config = dict(
    n_layer=17,
    d_model=192,
    n_head=6,
    n_kv_head=6,
    head_dim=32,
    d_mlp=768,
    vocab_size=929,
    activation='tanh_gelu',
    norm='layernorm',
    norm_place='pre',
    norm_eps=1e-06,
    positions='learned',
    qk_norm=False,
    attn_scale=0.177,
    bias='all',
    tie_embeddings=True,
    parallel_block=False,
    extras=['capped logits'],
    init='normal',
    init_std_qkv=0.034,
    init_std_o=0.0422,
    init_std_up=0.0486,
    init_std_down=0.0486,
    optimizer='soap_variant',
    lr=0.00594,
    lr_mult_o=0.798,
    lr_head=0.00963,
    grad_clip=1.0,
    warmup_steps=200,
    schedule='wsd',
    decay_fraction=1.0,
    decay_shape='linear',
    final_lr_fraction=0.0,
    batch_tokens=[32768, 65536, 98304],
    seq_len=384,
    doc_mask=True,
    train_tokens=256700000,
    steps=4268,
    dataset='wikipedia_en',
)
Each number is 200 + 40 x the weight over its row's rms, rounded and kept within 0 to 999. Layers, rows and columns count from 0. The size before them is the row's rms in percent of the matrix's.

# up: layer 6 MLP up, 768x192, rms 0.0486, rows 269-321, columns 64-127
# down: layer 6 MLP down (transposed), 768x192, rms 0.0487, rows 269-320, columns 64-127
up269,102,193,184,162,250,121,183,209,169,171,176,138,224,232,151,302,264,157,203,220,197,175,150,216,293,157,185,200,218,179,160,119,180,259,191,257,190,160,245,229,184,169,149,190,241,195,209,177,240,209,202,197,173,208,127,219,109,219,150,238,242,233,156,212,203
down269,103,230,207,186,25,272,139,158,224,149,193,232,214,219,154,211,225,231,250,200,294,197,214,192,167,208,131,210,196,228,253,242,220,252,192,193,153,212,216,176,167,117,228,225,280,209,150,184,207,116,227,271,221,222,188,215,249,166,229,187,280,167,149,210,267
up270,111,244,249,244,185,190,112,203,243,245,197,143,161,165,170,149,174,206,241,203,239,127,176,219,226,168,190,157,144,225,295,162,209,268,279,221,188,215,239,237,206,207,190,227,195,209,161,153,255,269,177,161,199,298,274,141,204,252,202,193,207,215,138,137,197
down270,104,182,177,168,171,204,171,213,145,126,265,245,205,198,200,152,242,165,226,273,195,265,287,195,239,198,221,238,202,113,201,192,260,201,157,277,205,195,193,203,217,297,264,181,180,181,238,130,190,242,153,208,195,193,186,242,170,208,174,133,193,179,296,255,164
up271,108,188,237,206,169,181,178,220,162,228,198,174,240,250,217,175,204,200,127,230,191,173,198,181,266,224,234,176,140,187,143,153,195,174,285,216,205,175,219,176,150,239,134,132,195,161,149,161,213,238,161,165,155,151,157,188,177,192,182,206,161,124,202,195,147
down271,099,235,216,153,189,199,185,174,234,185,161,125,147,258,116,289,152,173,249,251,146,188,153,147,186,210,174,209,229,245,265,192,216,247,239,247,229,234,193,173,209,188,207,196,152,186,253,247,175,131,208,247,172,224,184,204,208,213,255,217,205,235,179,177,250
up272,090,253,227,207,230,208,216,178,120,240,177,175,218,194,183,204,205,256,199,142,292,162,243,274,226,156,262,225,216,190,160,206,239,147,302,195,183,264,191,185,165,277,235,204,235,193,216,204,207,256,239,145,199,253,246,252,165,181,205,189,212,199,279,220,149
down272,091,200,266,136,258,218,181,218,198,190,191,156,196,166,239,215,212,219,186,260,167,186,184,196,237,144,174,183,229,251,267,279,201,238,206,187,239,203,164,199,119,199,228,200,162,199,254,164,194,214,175,140,217,230,270,163,149,211,253,210,214,213,266,254,172
up273,093,179,267,181,221,166,239,209,197,151,224,261,168,215,198,204,224,113,190,255,140,169,192,249,187,142,194,151,180,249,188,220,205,185,186,269,198,142,281,201,209,224,270,130,174,257,190,225,177,147,237,226,232,239,200,269,195,244,203,186,166,182,193,146,227
down273,100,193,247,194,164,118,220,211,217,270,172,158,245,210,275,222,171,182,198,145,177,156,171,164,284,166,176,247,187,181,212,159,210,181,152,198,233,177,187,232,185,94,190,238,132,224,241,181,147,204,195,193,234,127,252,197,202,231,185,172,137,207,244,208,180
up274,101,129,204,196,183,235,289,172,197,204,192,172,148,234,168,175,224,168,282,263,190,259,190,197,202,241,193,233,159,188,217,218,153,307,186,184,221,215,224,206,219,222,255,197,232,148,205,137,199,231,243,178,197,215,188,223,150,239,179,148,260,177,183,170,197
down274,105,188,199,240,193,232,188,237,209,196,221,185,239,140,182,278,222,208,230,210,130,180,185,182,197,222,188,176,216,252,135,126,145,213,114,209,116,212,195,280,198,208,219,192,151,176,217,227,201,170,230,173,169,168,158,160,160,199,230,172,165,286,235,248,170
up275,092,163,243,213,238,161,155,198,263,303,193,248,245,240,135,176,277,179,158,286,219,178,163,224,246,178,152,173,217,143,139,215,253,202,190,211,160,242,261,254,203,197,223,199,203,176,168,218,207,251,146,175,181,171,202,256,179,261,270,254,221,182,293,168,161
down275,093,280,164,193,203,255,274,259,238,215,153,185,241,179,198,177,182,237,152,183,194,266,163,217,185,231,185,169,192,218,253,199,208,177,256,280,184,219,203,133,167,208,185,229,231,236,211,219,199,202,191,158,235,214,242,211,204,174,168,178,164,233,166,260,224
up276,111,238,227,155,275,219,225,151,199,204,213,163,191,183,271,262,169,214,159,195,196,225,203,217,123,211,173,156,249,209,204,183,207,180,219,150,204,140,249,237,251,174,217,142,89,212,184,184,223,267,193,269,167,253,220,232,210,241,158,268,165,239,161,217,218
down276,106,196,217,271,254,195,142,154,164,205,158,243,145,147,219,199,176,180,226,219,247,133,220,142,260,265,147,243,208,168,157,253,165,180,248,158,154,189,238,191,230,273,226,189,188,206,152,205,214,203,221,208,213,189,131,215,231,201,214,220,183,203,214,127,196
up277,109,209,278,204,172,228,206,97,218,231,193,283,169,183,216,218,189,234,166,222,149,220,198,207,267,133,172,243,165,178,187,197,183,249,259,211,198,183,191,158,270,209,117,158,178,187,144,177,217,164,181,201,249,188,165,236,198,217,190,168,209,212,187,229,175
down277,110,193,201,183,215,215,207,221,149,174,238,220,165,191,188,212,233,192,220,233,292,153,187,214,245,269,207,194,195,169,191,238,213,194,242,175,241,232,207,257,81,236,251,158,305,217,268,187,144,231,226,133,217,197,169,196,239,189,157,189,194,159,179,263,218
up278,101,252,211,174,172,159,231,151,233,251,160,196,171,212,230,190,240,219,194,151,241,225,196,177,232,190,188,148,200,250,173,187,177,154,199,187,219,160,181,201,224,261,192,248,188,198,260,222,239,108,133,194,107,130,166,254,209,226,153,184,205,207,183,212,245
down278,106,125,250,253,190,266,162,175,193,164,183,178,232,180,213,223,262,113,170,159,160,117,168,204,196,212,212,196,214,183,190,135,140,265,126,191,223,170,217,252,183,118,170,168,247,169,164,122,168,224,270,156,212,161,148,246,245,210,190,164,245,213,224,229,190
up279,100,211,227,175,230,194,177,217,175,177,206,194,196,195,243,169,196,188,101,184,110,192,240,215,179,210,158,178,235,189,194,177,235,119,217,142,223,224,215,167,228,194,167,141,191,187,160,153,195,176,264,191,223,277,208,197,160,251,194,225,242,123,271,202,311
down279,101,170,258,211,189,211,223,186,171,149,215,179,222,196,240,150,135,205,131,189,157,257,172,163,185,131,160,167,158,227,203,206,204,247,153,204,290,252,232,187,192,240,156,184,222,249,229,260,199,214,246,211,222,221,174,174,152,184,242,152,206,224,167,170,166
up280,105,165,153,178,190,202,245,154,184,237,172,218,196,182,216,208,189,234,210,203,242,142,136,194,198,206,231,198,136,176,184,146,222,199,212,190,132,163,172,282,128,163,184,218,207,153,179,218,136,198,163,174,153,251,126,174,208,252,198,256,211,203,124,136,157
down280,102,232,230,101,222,229,178,103,228,207,174,146,199,225,274,156,265,312,173,208,200,295,237,193,193,191,171,159,228,240,213,206,239,173,185,223,238,274,205,140,170,119,245,241,237,213,261,226,287,176,206,168,274,218,250,219,244,249,184,210,230,233,199,222,181
up281,093,187,201,202,257,218,226,246,182,235,245,220,186,148,219,163,185,191,247,252,145,193,316,245,199,153,255,217,197,217,250,206,195,196,271,215,184,241,208,235,230,213,127,201,142,223,228,198,249,194,299,211,220,186,298,213,237,237,116,231,196,253,269,155,203
down281,088,144,238,179,131,211,227,134,242,200,158,245,223,228,246,196,215,240,204,181,226,121,198,253,154,165,120,203,170,262,107,152,196,239,193,135,252,234,209,153,226,201,226,283,207,215,221,210,172,212,210,237,198,188,185,202,155,200,180,197,200,206,188,210,193
up282,099,206,211,181,132,197,244,143,253,218,252,193,99,180,169,259,183,159,139,105,217,151,210,223,202,218,193,233,253,165,163,132,231,211,301,177,186,160,216,198,148,220,223,201,196,218,288,180,126,254,305,148,223,170,265,193,150,229,192,167,258,167,179,236,218
down282,094,241,269,249,264,177,227,247,101,208,235,164,227,198,167,212,162,185,195,233,169,203,159,247,136,171,183,272,125,189,177,256,152,160,162,239,193,216,222,221,230,240,137,205,137,194,134,125,214,176,183,242,185,215,227,237,247,170,204,218,212,183,208,222,152
up283,095,183,185,175,129,178,141,193,164,147,215,203,100,221,199,160,183,222,162,189,187,195,117,175,168,191,195,165,240,192,163,161,118,174,189,225,219,181,245,207,229,196,178,182,206,172,212,112,147,184,148,267,244,138,225,308,196,183,234,189,254,167,197,318,118
down283,090,189,182,205,154,140,230,171,226,218,157,180,274,163,190,180,212,160,180,237,290,255,239,176,208,238,183,210,133,157,254,185,253,220,199,262,140,266,177,157,217,164,210,249,193,193,245,217,242,217,235,229,201,178,228,138,230,217,183,217,160,211,188,204,206
up284,091,243,232,187,190,174,242,202,243,206,233,222,189,180,118,177,210,247,228,211,206,239,184,182,176,245,206,227,174,175,141,234,230,202,184,170,222,207,225,238,160,190,248,232,202,221,177,306,240,201,195,137,117,162,217,173,223,155,265,210,250,243,186,199,135
down284,101,197,154,217,200,185,193,202,238,133,181,109,172,201,249,202,127,157,156,227,165,265,207,149,188,180,180,196,204,198,176,176,160,95,180,285,174,233,102,235,233,125,192,152,228,225,229,165,285,136,218,237,177,190,199,155,166,203,244,163,147,219,146,246,151
up285,096,229,219,169,205,200,223,177,226,193,246,126,226,280,237,189,235,205,185,206,213,176,196,255,226,209,128,172,175,190,114,202,220,205,160,206,165,283,242,131,180,222,210,217,167,193,189,175,136,278,241,145,233,254,214,206,187,181,166,153,219,158,158,171,240
down285,099,174,167,154,230,215,163,251,237,199,214,158,237,173,210,221,252,232,135,291,185,230,167,162,219,174,192,310,182,222,217,189,207,243,155,231,142,187,190,212,164,146,205,222,164,172,132,262,218,138,176,198,230,186,236,238,145,196,167,185,285,161,148,182,158
up286,106,230,197,160,79,151,159,179,199,226,149,173,185,184,199,192,236,240,160,181,157,229,139,197,145,191,241,261,217,191,222,173,125,221,139,199,300,228,156,153,196,159,229,192,227,224,186,233,245,204,166,182,190,145,221,194,180,220,231,194,218,180,252,158,306
down286,101,198,146,217,235,239,132,263,211,183,259,189,129,275,247,199,169,172,211,148,169,109,191,183,170,226,187,109,172,315,187,151,129,199,259,196,252,184,203,238,209,207,174,204,216,324,242,255,162,136,234,176,157,180,224,195,190,249,181,159,152,310,193,263,204
up287,098,220,207,173,204,302,231,162,218,281,218,226,186,224,179,182,216,91,260,197,249,215,171,305,173,167,196,237,200,161,258,250,218,154,250,267,147,186,173,255,252,195,250,231,180,213,232,218,269,165,215,203,163,224,192,258,193,139,119,205,198,160,203,174,204
down287,100,155,232,189,207,201,184,217,226,245,198,146,189,281,169,283,276,233,209,209,177,206,198,196,170,161,170,165,170,209,160,206,160,230,203,170,196,277,171,232,180,152,183,291,242,226,198,178,179,168,169,225,208,200,229,193,196,115,174,221,187,226,174,275,156
up288,103,191,200,199,169,216,137,242,196,139,104,181,139,209,167,181,270,183,199,179,258,211,168,186,139,210,227,216,172,163,217,210,170,162,278,176,234,160,268,160,207,244,164,154,248,202,165,254,237,173,182,198,206,162,243,213,260,141,264,151,184,157,209,215,212
down288,103,222,191,165,187,206,178,122,241,245,266,223,183,276,260,211,208,234,157,225,223,214,194,182,262,194,222,218,123,224,199,274,146,201,232,180,180,246,211,141,257,229,150,252,149,292,247,233,245,174,195,239,261,165,161,178,164,180,184,215,264,132,205,223,176
up289,100,193,200,244,170,116,239,156,165,213,217,176,237,221,94,189,135,209,131,220,206,227,227,182,194,249,128,179,207,201,183,215,197,167,162,253,207,170,144,202,215,166,270,152,227,195,193,187,174,196,196,236,149,182,202,181,173,207,147,209,199,201,128,153,255
down289,097,199,246,134,188,244,214,227,168,185,174,166,184,151,206,209,242,143,251,232,221,229,204,207,212,236,283,96,188,157,193,224,203,168,215,211,186,253,185,164,130,257,189,186,176,225,205,207,189,206,179,174,262,194,157,274,197,244,174,200,201,198,186,271,198
up290,095,118,195,173,107,217,168,199,180,226,250,141,179,192,223,203,237,185,211,241,209,199,200,193,172,237,152,185,186,288,210,229,215,209,207,191,181,254,184,100,256,207,244,185,170,144,201,185,213,232,237,205,151,186,206,201,212,190,170,175,232,233,191,196,161
down290,089,217,247,279,250,165,214,177,229,227,170,202,152,127,193,190,189,218,191,162,276,93,228,220,207,221,244,222,216,156,221,163,161,166,200,266,241,161,158,267,210,169,137,207,183,285,185,213,169,196,142,155,162,212,167,199,147,222,235,153,173,217,119,216,141
up291,110,196,212,111,156,257,177,237,149,212,235,149,118,184,263,157,214,194,224,248,195,211,214,252,119,144,189,149,253,160,176,225,191,247,248,204,170,182,182,210,160,187,151,198,182,194,178,206,192,241,245,228,181,220,190,233,148,203,154,213,232,207,143,194,192
down291,108,130,233,210,200,279,192,217,212,117,231,185,187,191,215,275,242,149,191,197,231,156,196,194,193,190,241,201,216,228,211,120,201,200,227,207,232,150,179,98,219,174,143,212,167,237,212,196,173,208,141,208,247,181,223,200,204,188,57,175,173,257,224,223,177
up292,090,179,246,168,254,265,183,174,257,161,149,145,170,231,216,214,175,174,166,207,226,216,127,253,176,119,193,243,172,229,223,145,257,210,135,235,186,156,83,201,243,227,258,214,251,229,230,188,255,245,196,237,234,183,278,154,229,177,219,162,216,205,114,178,238
down292,103,215,191,181,182,187,140,109,180,155,200,207,280,177,149,153,166,229,194,292,197,276,210,166,228,223,198,104,233,201,209,247,193,206,192,138,213,216,209,194,158,176,246,153,234,175,205,204,214,253,168,184,243,130,171,211,205,205,226,207,200,167,154,309,198
up293,100,197,181,188,183,210,209,189,222,216,178,213,260,215,244,188,173,254,210,254,161,215,178,213,124,201,253,181,221,192,180,201,208,215,215,116,215,236,208,204,175,239,200,200,190,238,163,169,148,141,169,197,287,139,111,221,263,135,216,170,129,125,281,160,214
down293,099,191,209,206,242,187,265,227,260,255,240,198,191,174,123,246,216,153,144,225,188,174,212,242,238,165,223,238,280,219,211,260,164,248,224,204,209,162,183,262,230,138,258,210,199,174,214,172,205,197,172,193,194,116,269,183,216,174,166,141,156,194,214,203,155
up294,103,211,260,176,221,208,180,226,178,215,213,178,212,242,242,240,181,191,147,190,285,203,225,244,194,280,169,235,140,200,184,186,188,176,245,140,179,209,163,157,164,212,245,182,150,205,171,164,126,241,284,211,165,233,280,145,156,254,148,254,199,282,173,113,115
down294,093,224,165,238,195,179,260,214,248,183,196,162,173,161,204,166,177,240,177,224,138,121,222,240,168,210,193,186,231,194,218,243,185,207,193,232,145,194,164,231,238,180,129,221,225,216,318,150,201,187,181,192,207,143,144,227,239,166,237,178,270,233,195,300,147
up295,098,167,208,140,172,204,144,206,192,243,253,208,266,154,202,175,232,218,216,217,194,172,156,162,87,182,174,192,208,247,194,195,166,203,206,216,228,194,219,155,258,185,145,191,156,180,163,201,160,153,287,188,193,229,192,163,248,207,208,211,190,235,218,249,174
down295,097,207,230,193,143,190,266,166,241,165,190,195,136,231,151,256,225,130,119,187,248,175,167,196,260,186,201,193,240,154,125,179,157,189,171,191,226,241,220,212,212,206,138,172,139,204,267,188,246,171,219,207,171,237,267,188,192,205,224,210,113,161,205,251,208
up296,089,183,191,216,115,178,187,246,214,186,227,184,210,206,155,184,154,190,238,275,115,241,216,213,217,220,218,180,240,263,240,176,198,206,207,235,148,134,116,251,165,182,207,109,224,160,136,231,203,179,221,256,238,240,186,198,191,237,191,222,171,278,228,153,237
down296,097,225,225,216,262,188,261,239,249,196,177,164,169,208,163,165,186,217,174,286,161,189,202,246,190,178,262,231,249,165,187,182,187,162,218,169,242,129,221,231,183,158,138,128,153,144,150,169,262,221,228,246,272,216,279,246,166,128,180,222,199,224,242,176,205
up297,094,134,188,235,269,105,253,138,227,144,266,208,219,166,163,263,238,251,200,173,147,197,140,180,85,225,249,229,216,161,207,189,133,232,204,246,147,134,153,224,179,170,186,154,205,139,192,197,187,180,202,182,197,199,216,229,211,174,205,169,190,238,185,159,190
down297,099,213,234,193,167,256,133,234,159,226,150,146,187,219,178,185,165,118,164,193,216,206,247,227,232,256,158,199,199,231,132,219,199,200,195,180,222,167,182,133,222,151,201,196,241,223,220,193,225,220,183,234,219,182,242,144,207,190,208,203,172,244,222,246,174
up298,092,154,207,183,246,202,178,228,249,232,190,203,160,217,237,174,191,203,211,160,234,232,132,194,242,239,273,198,277,220,223,149,198,166,161,189,195,144,212,215,180,232,189,182,200,244,293,363,207,234,262,188,248,245,202,204,225,244,269,250,219,154,196,137,279
down298,088,191,190,220,175,227,206,179,162,212,173,204,234,208,251,197,208,214,184,118,187,163,238,225,168,111,210,252,203,167,172,211,119,203,252,223,209,192,215,262,236,127,194,296,221,186,155,201,209,224,124,208,258,166,214,207,203,221,202,139,208,235,172,251,151
up299,091,126,258,156,191,262,230,221,179,271,209,215,221,190,252,235,238,260,175,201,198,224,221,165,214,210,239,175,239,239,151,163,208,193,171,222,220,245,208,285,202,255,171,232,221,233,239,243,202,247,199,148,196,231,230,170,181,183,165,150,198,161,241,206,138
down299,099,165,144,252,261,195,249,160,188,129,226,174,201,216,159,310,129,226,182,163,159,283,245,265,169,163,212,240,185,187,204,172,207,227,263,140,212,186,236,237,144,178,193,174,190,224,132,262,201,166,235,205,223,152,188,159,256,258,239,243,163,206,197,236,167
up300,102,193,156,180,174,182,209,212,217,204,206,212,167,212,150,177,193,161,170,196,131,165,202,168,143,184,216,258,234,214,118,118,180,156,198,182,165,170,212,196,204,146,181,191,243,136,220,175,204,146,205,159,98,189,256,187,171,175,255,230,188,220,182,136,254
down300,103,201,231,220,207,244,202,194,158,187,237,241,245,219,181,214,252,214,241,222,259,216,202,198,229,215,181,203,269,242,213,237,212,258,191,214,202,273,179,178,235,178,147,220,118,228,257,186,205,250,250,182,192,183,223,215,228,247,141,165,289,260,259,190,205
up301,111,213,164,212,136,196,177,225,189,260,233,195,155,168,180,157,225,154,252,181,202,180,197,187,204,203,234,203,136,186,187,224,210,259,210,204,158,263,157,206,251,183,151,165,172,104,226,174,188,154,222,210,177,139,115,137,171,236,87,218,238,156,201,217,163
down301,098,129,193,195,246,245,215,157,169,210,232,153,141,325,233,175,155,183,236,235,153,254,194,201,159,215,179,169,127,169,250,214,219,162,238,162,198,100,207,207,230,248,221,210,216,204,270,186,209,175,165,227,200,232,222,229,259,205,254,178,256,154,253,267,178
up302,099,209,166,178,125,135,169,223,225,199,183,205,213,187,246,205,188,210,124,239,234,198,219,171,184,295,167,187,168,213,185,243,183,171,208,151,159,129,224,186,257,123,234,228,193,233,198,242,234,254,199,239,98,223,212,199,240,214,100,144,254,292,216,179,242
down302,102,188,196,227,228,225,187,150,197,192,195,203,198,239,184,210,201,232,236,142,166,201,209,215,154,230,195,263,255,249,212,174,178,230,137,104,202,161,173,248,221,237,177,208,205,200,159,121,200,182,205,193,229,143,201,260,257,183,286,259,163,73,218,200,221
up303,106,198,197,130,178,177,219,197,194,188,214,162,183,206,156,238,195,234,128,240,213,243,268,185,204,200,229,173,163,227,213,141,184,234,158,242,236,153,210,176,194,216,209,173,245,176,192,179,197,177,93,155,161,215,201,203,125,190,264,229,248,263,190,105,162
down303,108,290,242,196,179,210,178,196,209,211,190,225,154,131,263,215,227,193,181,189,234,245,178,202,253,190,122,174,232,209,225,189,240,276,204,225,162,185,213,157,167,170,175,172,182,232,212,252,212,195,228,171,136,216,215,259,183,218,250,204,168,251,148,184,213
up304,082,215,163,141,172,159,177,186,156,206,186,291,125,200,235,211,84,190,246,201,258,177,156,143,248,103,154,216,233,216,139,212,186,192,152,185,273,187,259,241,160,213,248,189,216,240,135,231,182,267,197,233,172,165,220,210,208,205,195,160,192,149,190,195,92
down304,093,166,184,182,157,125,209,284,77,215,215,195,255,228,191,147,284,275,219,192,243,201,215,177,274,220,192,251,180,155,217,195,185,194,241,133,197,208,206,176,259,201,157,261,219,97,190,205,187,235,224,186,145,186,167,285,214,157,232,142,327,147,172,170,204
up305,101,181,118,184,202,186,146,202,223,207,167,213,196,174,173,172,221,254,181,167,220,242,153,147,223,236,166,200,204,132,135,221,261,199,166,214,202,228,142,146,180,218,225,210,154,258,179,231,181,232,209,97,282,216,132,154,120,308,184,132,243,159,251,228,208
down305,102,174,226,259,272,207,245,178,261,188,213,205,186,119,181,153,95,74,256,246,246,249,189,201,272,144,154,189,164,235,149,149,203,204,230,249,177,194,246,185,159,219,178,239,198,235,235,173,244,164,139,170,217,175,223,167,218,173,227,160,217,144,157,154,206
up306,105,149,240,204,275,220,196,274,114,227,223,172,136,225,161,215,252,189,162,194,191,211,173,156,264,245,177,213,198,214,148,133,185,153,181,215,205,153,212,180,212,157,141,192,151,169,175,164,232,221,244,215,196,187,193,196,161,180,253,262,195,211,219,214,276
down306,100,234,208,280,171,215,193,126,205,194,126,244,209,165,220,213,194,132,200,155,248,216,112,239,165,147,192,249,126,191,199,219,128,260,232,195,138,200,185,165,180,128,134,227,237,214,191,242,230,178,182,250,159,142,176,149,212,182,215,132,165,244,165,125,172
up307,095,164,210,255,235,196,204,206,276,302,278,262,135,207,213,212,225,199,185,207,216,243,203,124,106,169,142,117,266,205,178,237,224,208,174,188,264,191,233,229,236,211,222,228,175,206,242,200,218,261,184,134,205,198,284,206,194,248,210,212,239,232,164,201,201
down307,106,172,236,232,188,175,218,187,245,225,235,144,225,216,167,235,180,149,183,198,163,213,167,189,229,177,202,218,186,196,232,204,216,176,175,221,130,131,183,167,163,181,171,188,180,222,282,162,190,187,238,185,193,200,186,161,218,185,193,153,210,221,227,224,231
up308,091,140,194,189,204,165,163,167,193,212,248,168,175,196,199,192,246,210,217,224,242,203,96,323,251,160,179,242,240,157,252,223,176,155,136,216,103,174,200,226,221,239,220,202,229,224,222,189,191,243,139,195,216,251,202,186,192,224,223,134,251,201,188,205,173
down308,094,224,157,175,211,203,275,163,179,174,179,181,212,241,164,156,235,214,181,249,204,156,196,158,235,197,197,173,251,216,164,157,232,140,177,155,249,245,197,222,201,178,216,219,207,172,235,160,169,184,159,226,141,241,217,234,202,214,234,153,226,236,131,242,241
up309,105,168,252,157,249,183,215,263,111,197,199,185,166,232,162,145,147,221,219,177,224,226,192,167,189,229,194,167,181,198,211,258,272,242,140,231,126,167,265,228,200,214,238,164,52,168,154,144,177,221,218,219,220,219,163,213,182,182,159,202,210,146,71,187,233
down309,104,230,150,162,103,257,183,247,221,162,211,202,187,244,257,237,186,200,173,209,187,158,239,262,247,219,236,188,185,193,274,214,207,227,171,259,137,160,194,194,240,215,206,216,236,235,178,196,145,146,223,211,181,247,210,263,224,226,262,154,185,199,229,135,185
up310,096,166,214,190,197,165,251,174,230,258,204,196,199,224,112,270,181,112,184,246,214,252,245,162,158,232,182,217,155,198,314,189,251,249,226,162,280,183,191,197,245,167,288,178,216,165,180,204,179,175,159,218,245,193,239,162,194,135,190,186,212,243,198,216,132
down310,096,268,186,209,241,275,179,210,151,197,185,174,205,221,299,202,238,195,153,191,147,181,170,241,195,179,155,159,235,234,198,140,221,198,202,196,163,139,165,255,170,257,185,225,188,207,214,132,185,161,120,291,172,240,205,213,174,241,241,147,188,180,173,191,259
up311,091,160,217,246,125,184,245,206,185,205,112,216,152,138,225,139,189,199,182,202,163,187,212,218,249,213,195,153,161,128,225,156,218,188,235,136,210,200,222,198,181,231,224,185,186,202,165,218,144,189,211,115,187,191,207,174,219,196,174,136,114,217,129,177,241
down311,097,221,208,203,147,226,162,142,201,212,145,229,291,163,312,160,236,196,146,160,252,161,184,169,164,195,257,194,245,294,163,221,210,183,251,260,257,198,141,216,119,201,212,186,198,137,195,166,231,144,195,263,208,179,195,192,167,171,208,193,183,260,198,211,180
up312,099,166,240,135,155,178,264,223,196,209,278,213,180,222,146,189,172,234,141,225,163,173,191,157,199,199,237,181,120,193,222,263,157,197,264,188,145,174,169,106,227,217,201,186,182,202,161,203,196,210,176,204,191,147,195,243,166,160,232,183,99,216,182,246,265
down312,099,190,150,207,242,186,117,149,236,224,147,183,228,214,137,245,172,146,230,243,136,267,229,210,146,220,166,209,133,244,237,254,199,173,200,180,227,225,243,181,177,164,223,226,168,90,184,148,201,203,215,164,211,237,188,159,171,231,189,174,196,166,154,239,176
up313,095,257,160,189,233,184,201,107,85,161,202,225,188,159,201,164,202,141,225,183,195,251,227,220,251,233,218,201,143,142,239,197,239,235,168,188,159,156,273,195,150,205,245,251,142,205,133,210,171,251,171,192,149,238,239,210,266,235,267,213,254,192,217,121,204
down313,093,224,238,177,248,174,201,199,238,210,163,170,220,212,159,198,149,152,182,219,258,179,121,172,186,192,188,151,281,292,209,209,229,234,231,226,191,217,161,240,189,184,203,204,158,207,261,232,190,211,116,230,243,132,166,209,222,210,211,181,186,263,180,275,208
up314,098,270,223,136,192,204,228,139,164,267,177,178,211,214,229,282,192,236,207,243,183,238,226,247,215,265,152,214,222,183,271,254,251,156,230,241,107,271,268,251,206,208,159,197,216,179,184,154,187,229,127,161,265,216,251,261,161,219,162,260,196,244,181,163,246
down314,096,169,180,166,169,203,159,245,223,194,228,194,255,215,242,181,257,275,247,158,201,211,172,148,233,219,94,167,142,277,117,247,214,183,163,185,261,185,204,195,153,199,193,279,195,182,189,189,214,199,152,219,261,168,230,245,156,173,248,179,180,181,212,297,167
up315,096,143,240,217,238,137,281,194,247,158,93,182,163,155,138,244,147,217,209,203,220,236,128,218,121,187,150,207,205,270,177,230,239,228,198,274,212,168,284,228,164,121,234,196,167,158,219,148,198,209,160,215,137,225,207,225,176,175,140,249,177,193,140,193,134
down315,102,157,226,231,145,232,149,203,146,261,177,179,213,245,212,182,170,125,173,185,166,185,214,233,251,196,243,218,174,219,246,216,254,284,146,195,88,232,250,210,232,201,161,174,193,163,252,160,172,214,131,190,209,187,176,250,252,188,170,158,196,171,180,162,220
up316,106,194,156,191,149,222,219,127,267,139,266,231,228,219,227,182,273,168,195,206,206,176,221,230,152,181,150,250,232,218,262,232,278,218,224,178,203,174,147,153,227,174,254,222,232,207,162,267,166,266,170,153,255,182,176,208,186,246,249,245,207,177,171,109,203
down316,103,175,221,217,287,154,240,188,219,164,156,276,190,195,207,195,210,234,245,173,194,234,190,198,288,246,249,226,146,222,180,213,211,244,152,218,227,159,160,233,154,192,148,262,230,184,200,170,163,192,202,144,164,233,221,206,161,240,135,153,189,229,241,315,244
up317,097,136,199,173,206,211,219,209,125,163,174,189,257,167,209,226,179,192,176,163,145,135,169,247,230,202,204,137,251,200,205,169,180,140,197,213,259,151,148,219,248,201,150,221,167,322,251,238,171,175,287,155,240,182,192,202,225,217,307,144,184,225,197,230,155
down317,099,212,177,161,216,165,214,124,182,143,227,168,218,275,156,180,191,183,200,254,234,281,177,241,200,238,268,237,156,191,258,139,191,252,172,178,203,169,226,220,118,150,231,251,261,183,251,225,236,199,153,203,167,233,171,222,190,223,185,176,206,161,185,243,253
up318,087,205,192,138,167,271,255,203,232,197,160,169,242,159,237,221,270,237,198,198,160,79,267,230,216,288,215,164,204,125,202,164,206,161,236,229,201,225,145,207,247,246,214,205,193,144,189,210,226,214,258,186,134,253,217,198,195,291,243,273,191,197,221,98,198
down318,091,185,238,183,136,207,193,169,224,241,235,203,211,230,132,182,212,204,130,206,233,283,229,300,259,190,167,193,157,216,167,207,94,199,272,145,140,246,149,225,217,163,229,226,233,191,176,268,239,153,161,265,189,199,179,166,107,154,200,221,195,177,176,180,186
up319,101,218,180,178,258,322,189,152,192,225,194,279,176,201,164,231,224,191,196,161,164,172,192,245,179,197,206,255,198,133,109,230,193,210,193,214,228,182,225,187,241,221,154,253,250,220,299,163,233,190,271,221,227,207,220,204,59,194,197,214,244,171,239,171,254
down319,107,155,160,211,198,196,180,183,262,221,228,158,198,177,177,176,242,161,188,200,200,180,169,238,272,225,198,144,191,218,159,237,195,164,175,109,199,83,205,159,248,100,221,208,184,172,215,190,203,254,154,183,199,214,188,195,239,199,259,232,205,231,198,272,120
up320,116,233,182,161,169,215,221,223,246,217,232,144,250,104,248,169,200,280,172,188,192,216,206,204,199,173,207,208,208,215,122,182,190,275,230,248,171,264,209,201,142,190,308,242,198,219,195,260,189,170,221,202,190,151,172,164,172,160,225,137,183,173,174,238,203
down320,114,164,176,140,152,131,211,219,324,212,183,202,256,147,238,165,263,277,224,170,193,211,200,142,225,167,214,191,200,192,214,185,219,196,212,183,93,187,200,168,132,166,251,249,221,221,175,273,165,173,194,178,195,183,223,161,197,201,176,308,223,155,159,201,255
up321,089,225,214,181,226,241,266,206,246,221,198,165,234,233,226,174,168,155,163,171,236,179,190,173,127,249,228,215,197,169,179,266,129,185,191,200,172,239,209,291,232,197,177,240,163,238,158,310,195,172,267,208,130,148,217,199,227,241,230,183,152,165,221,157,204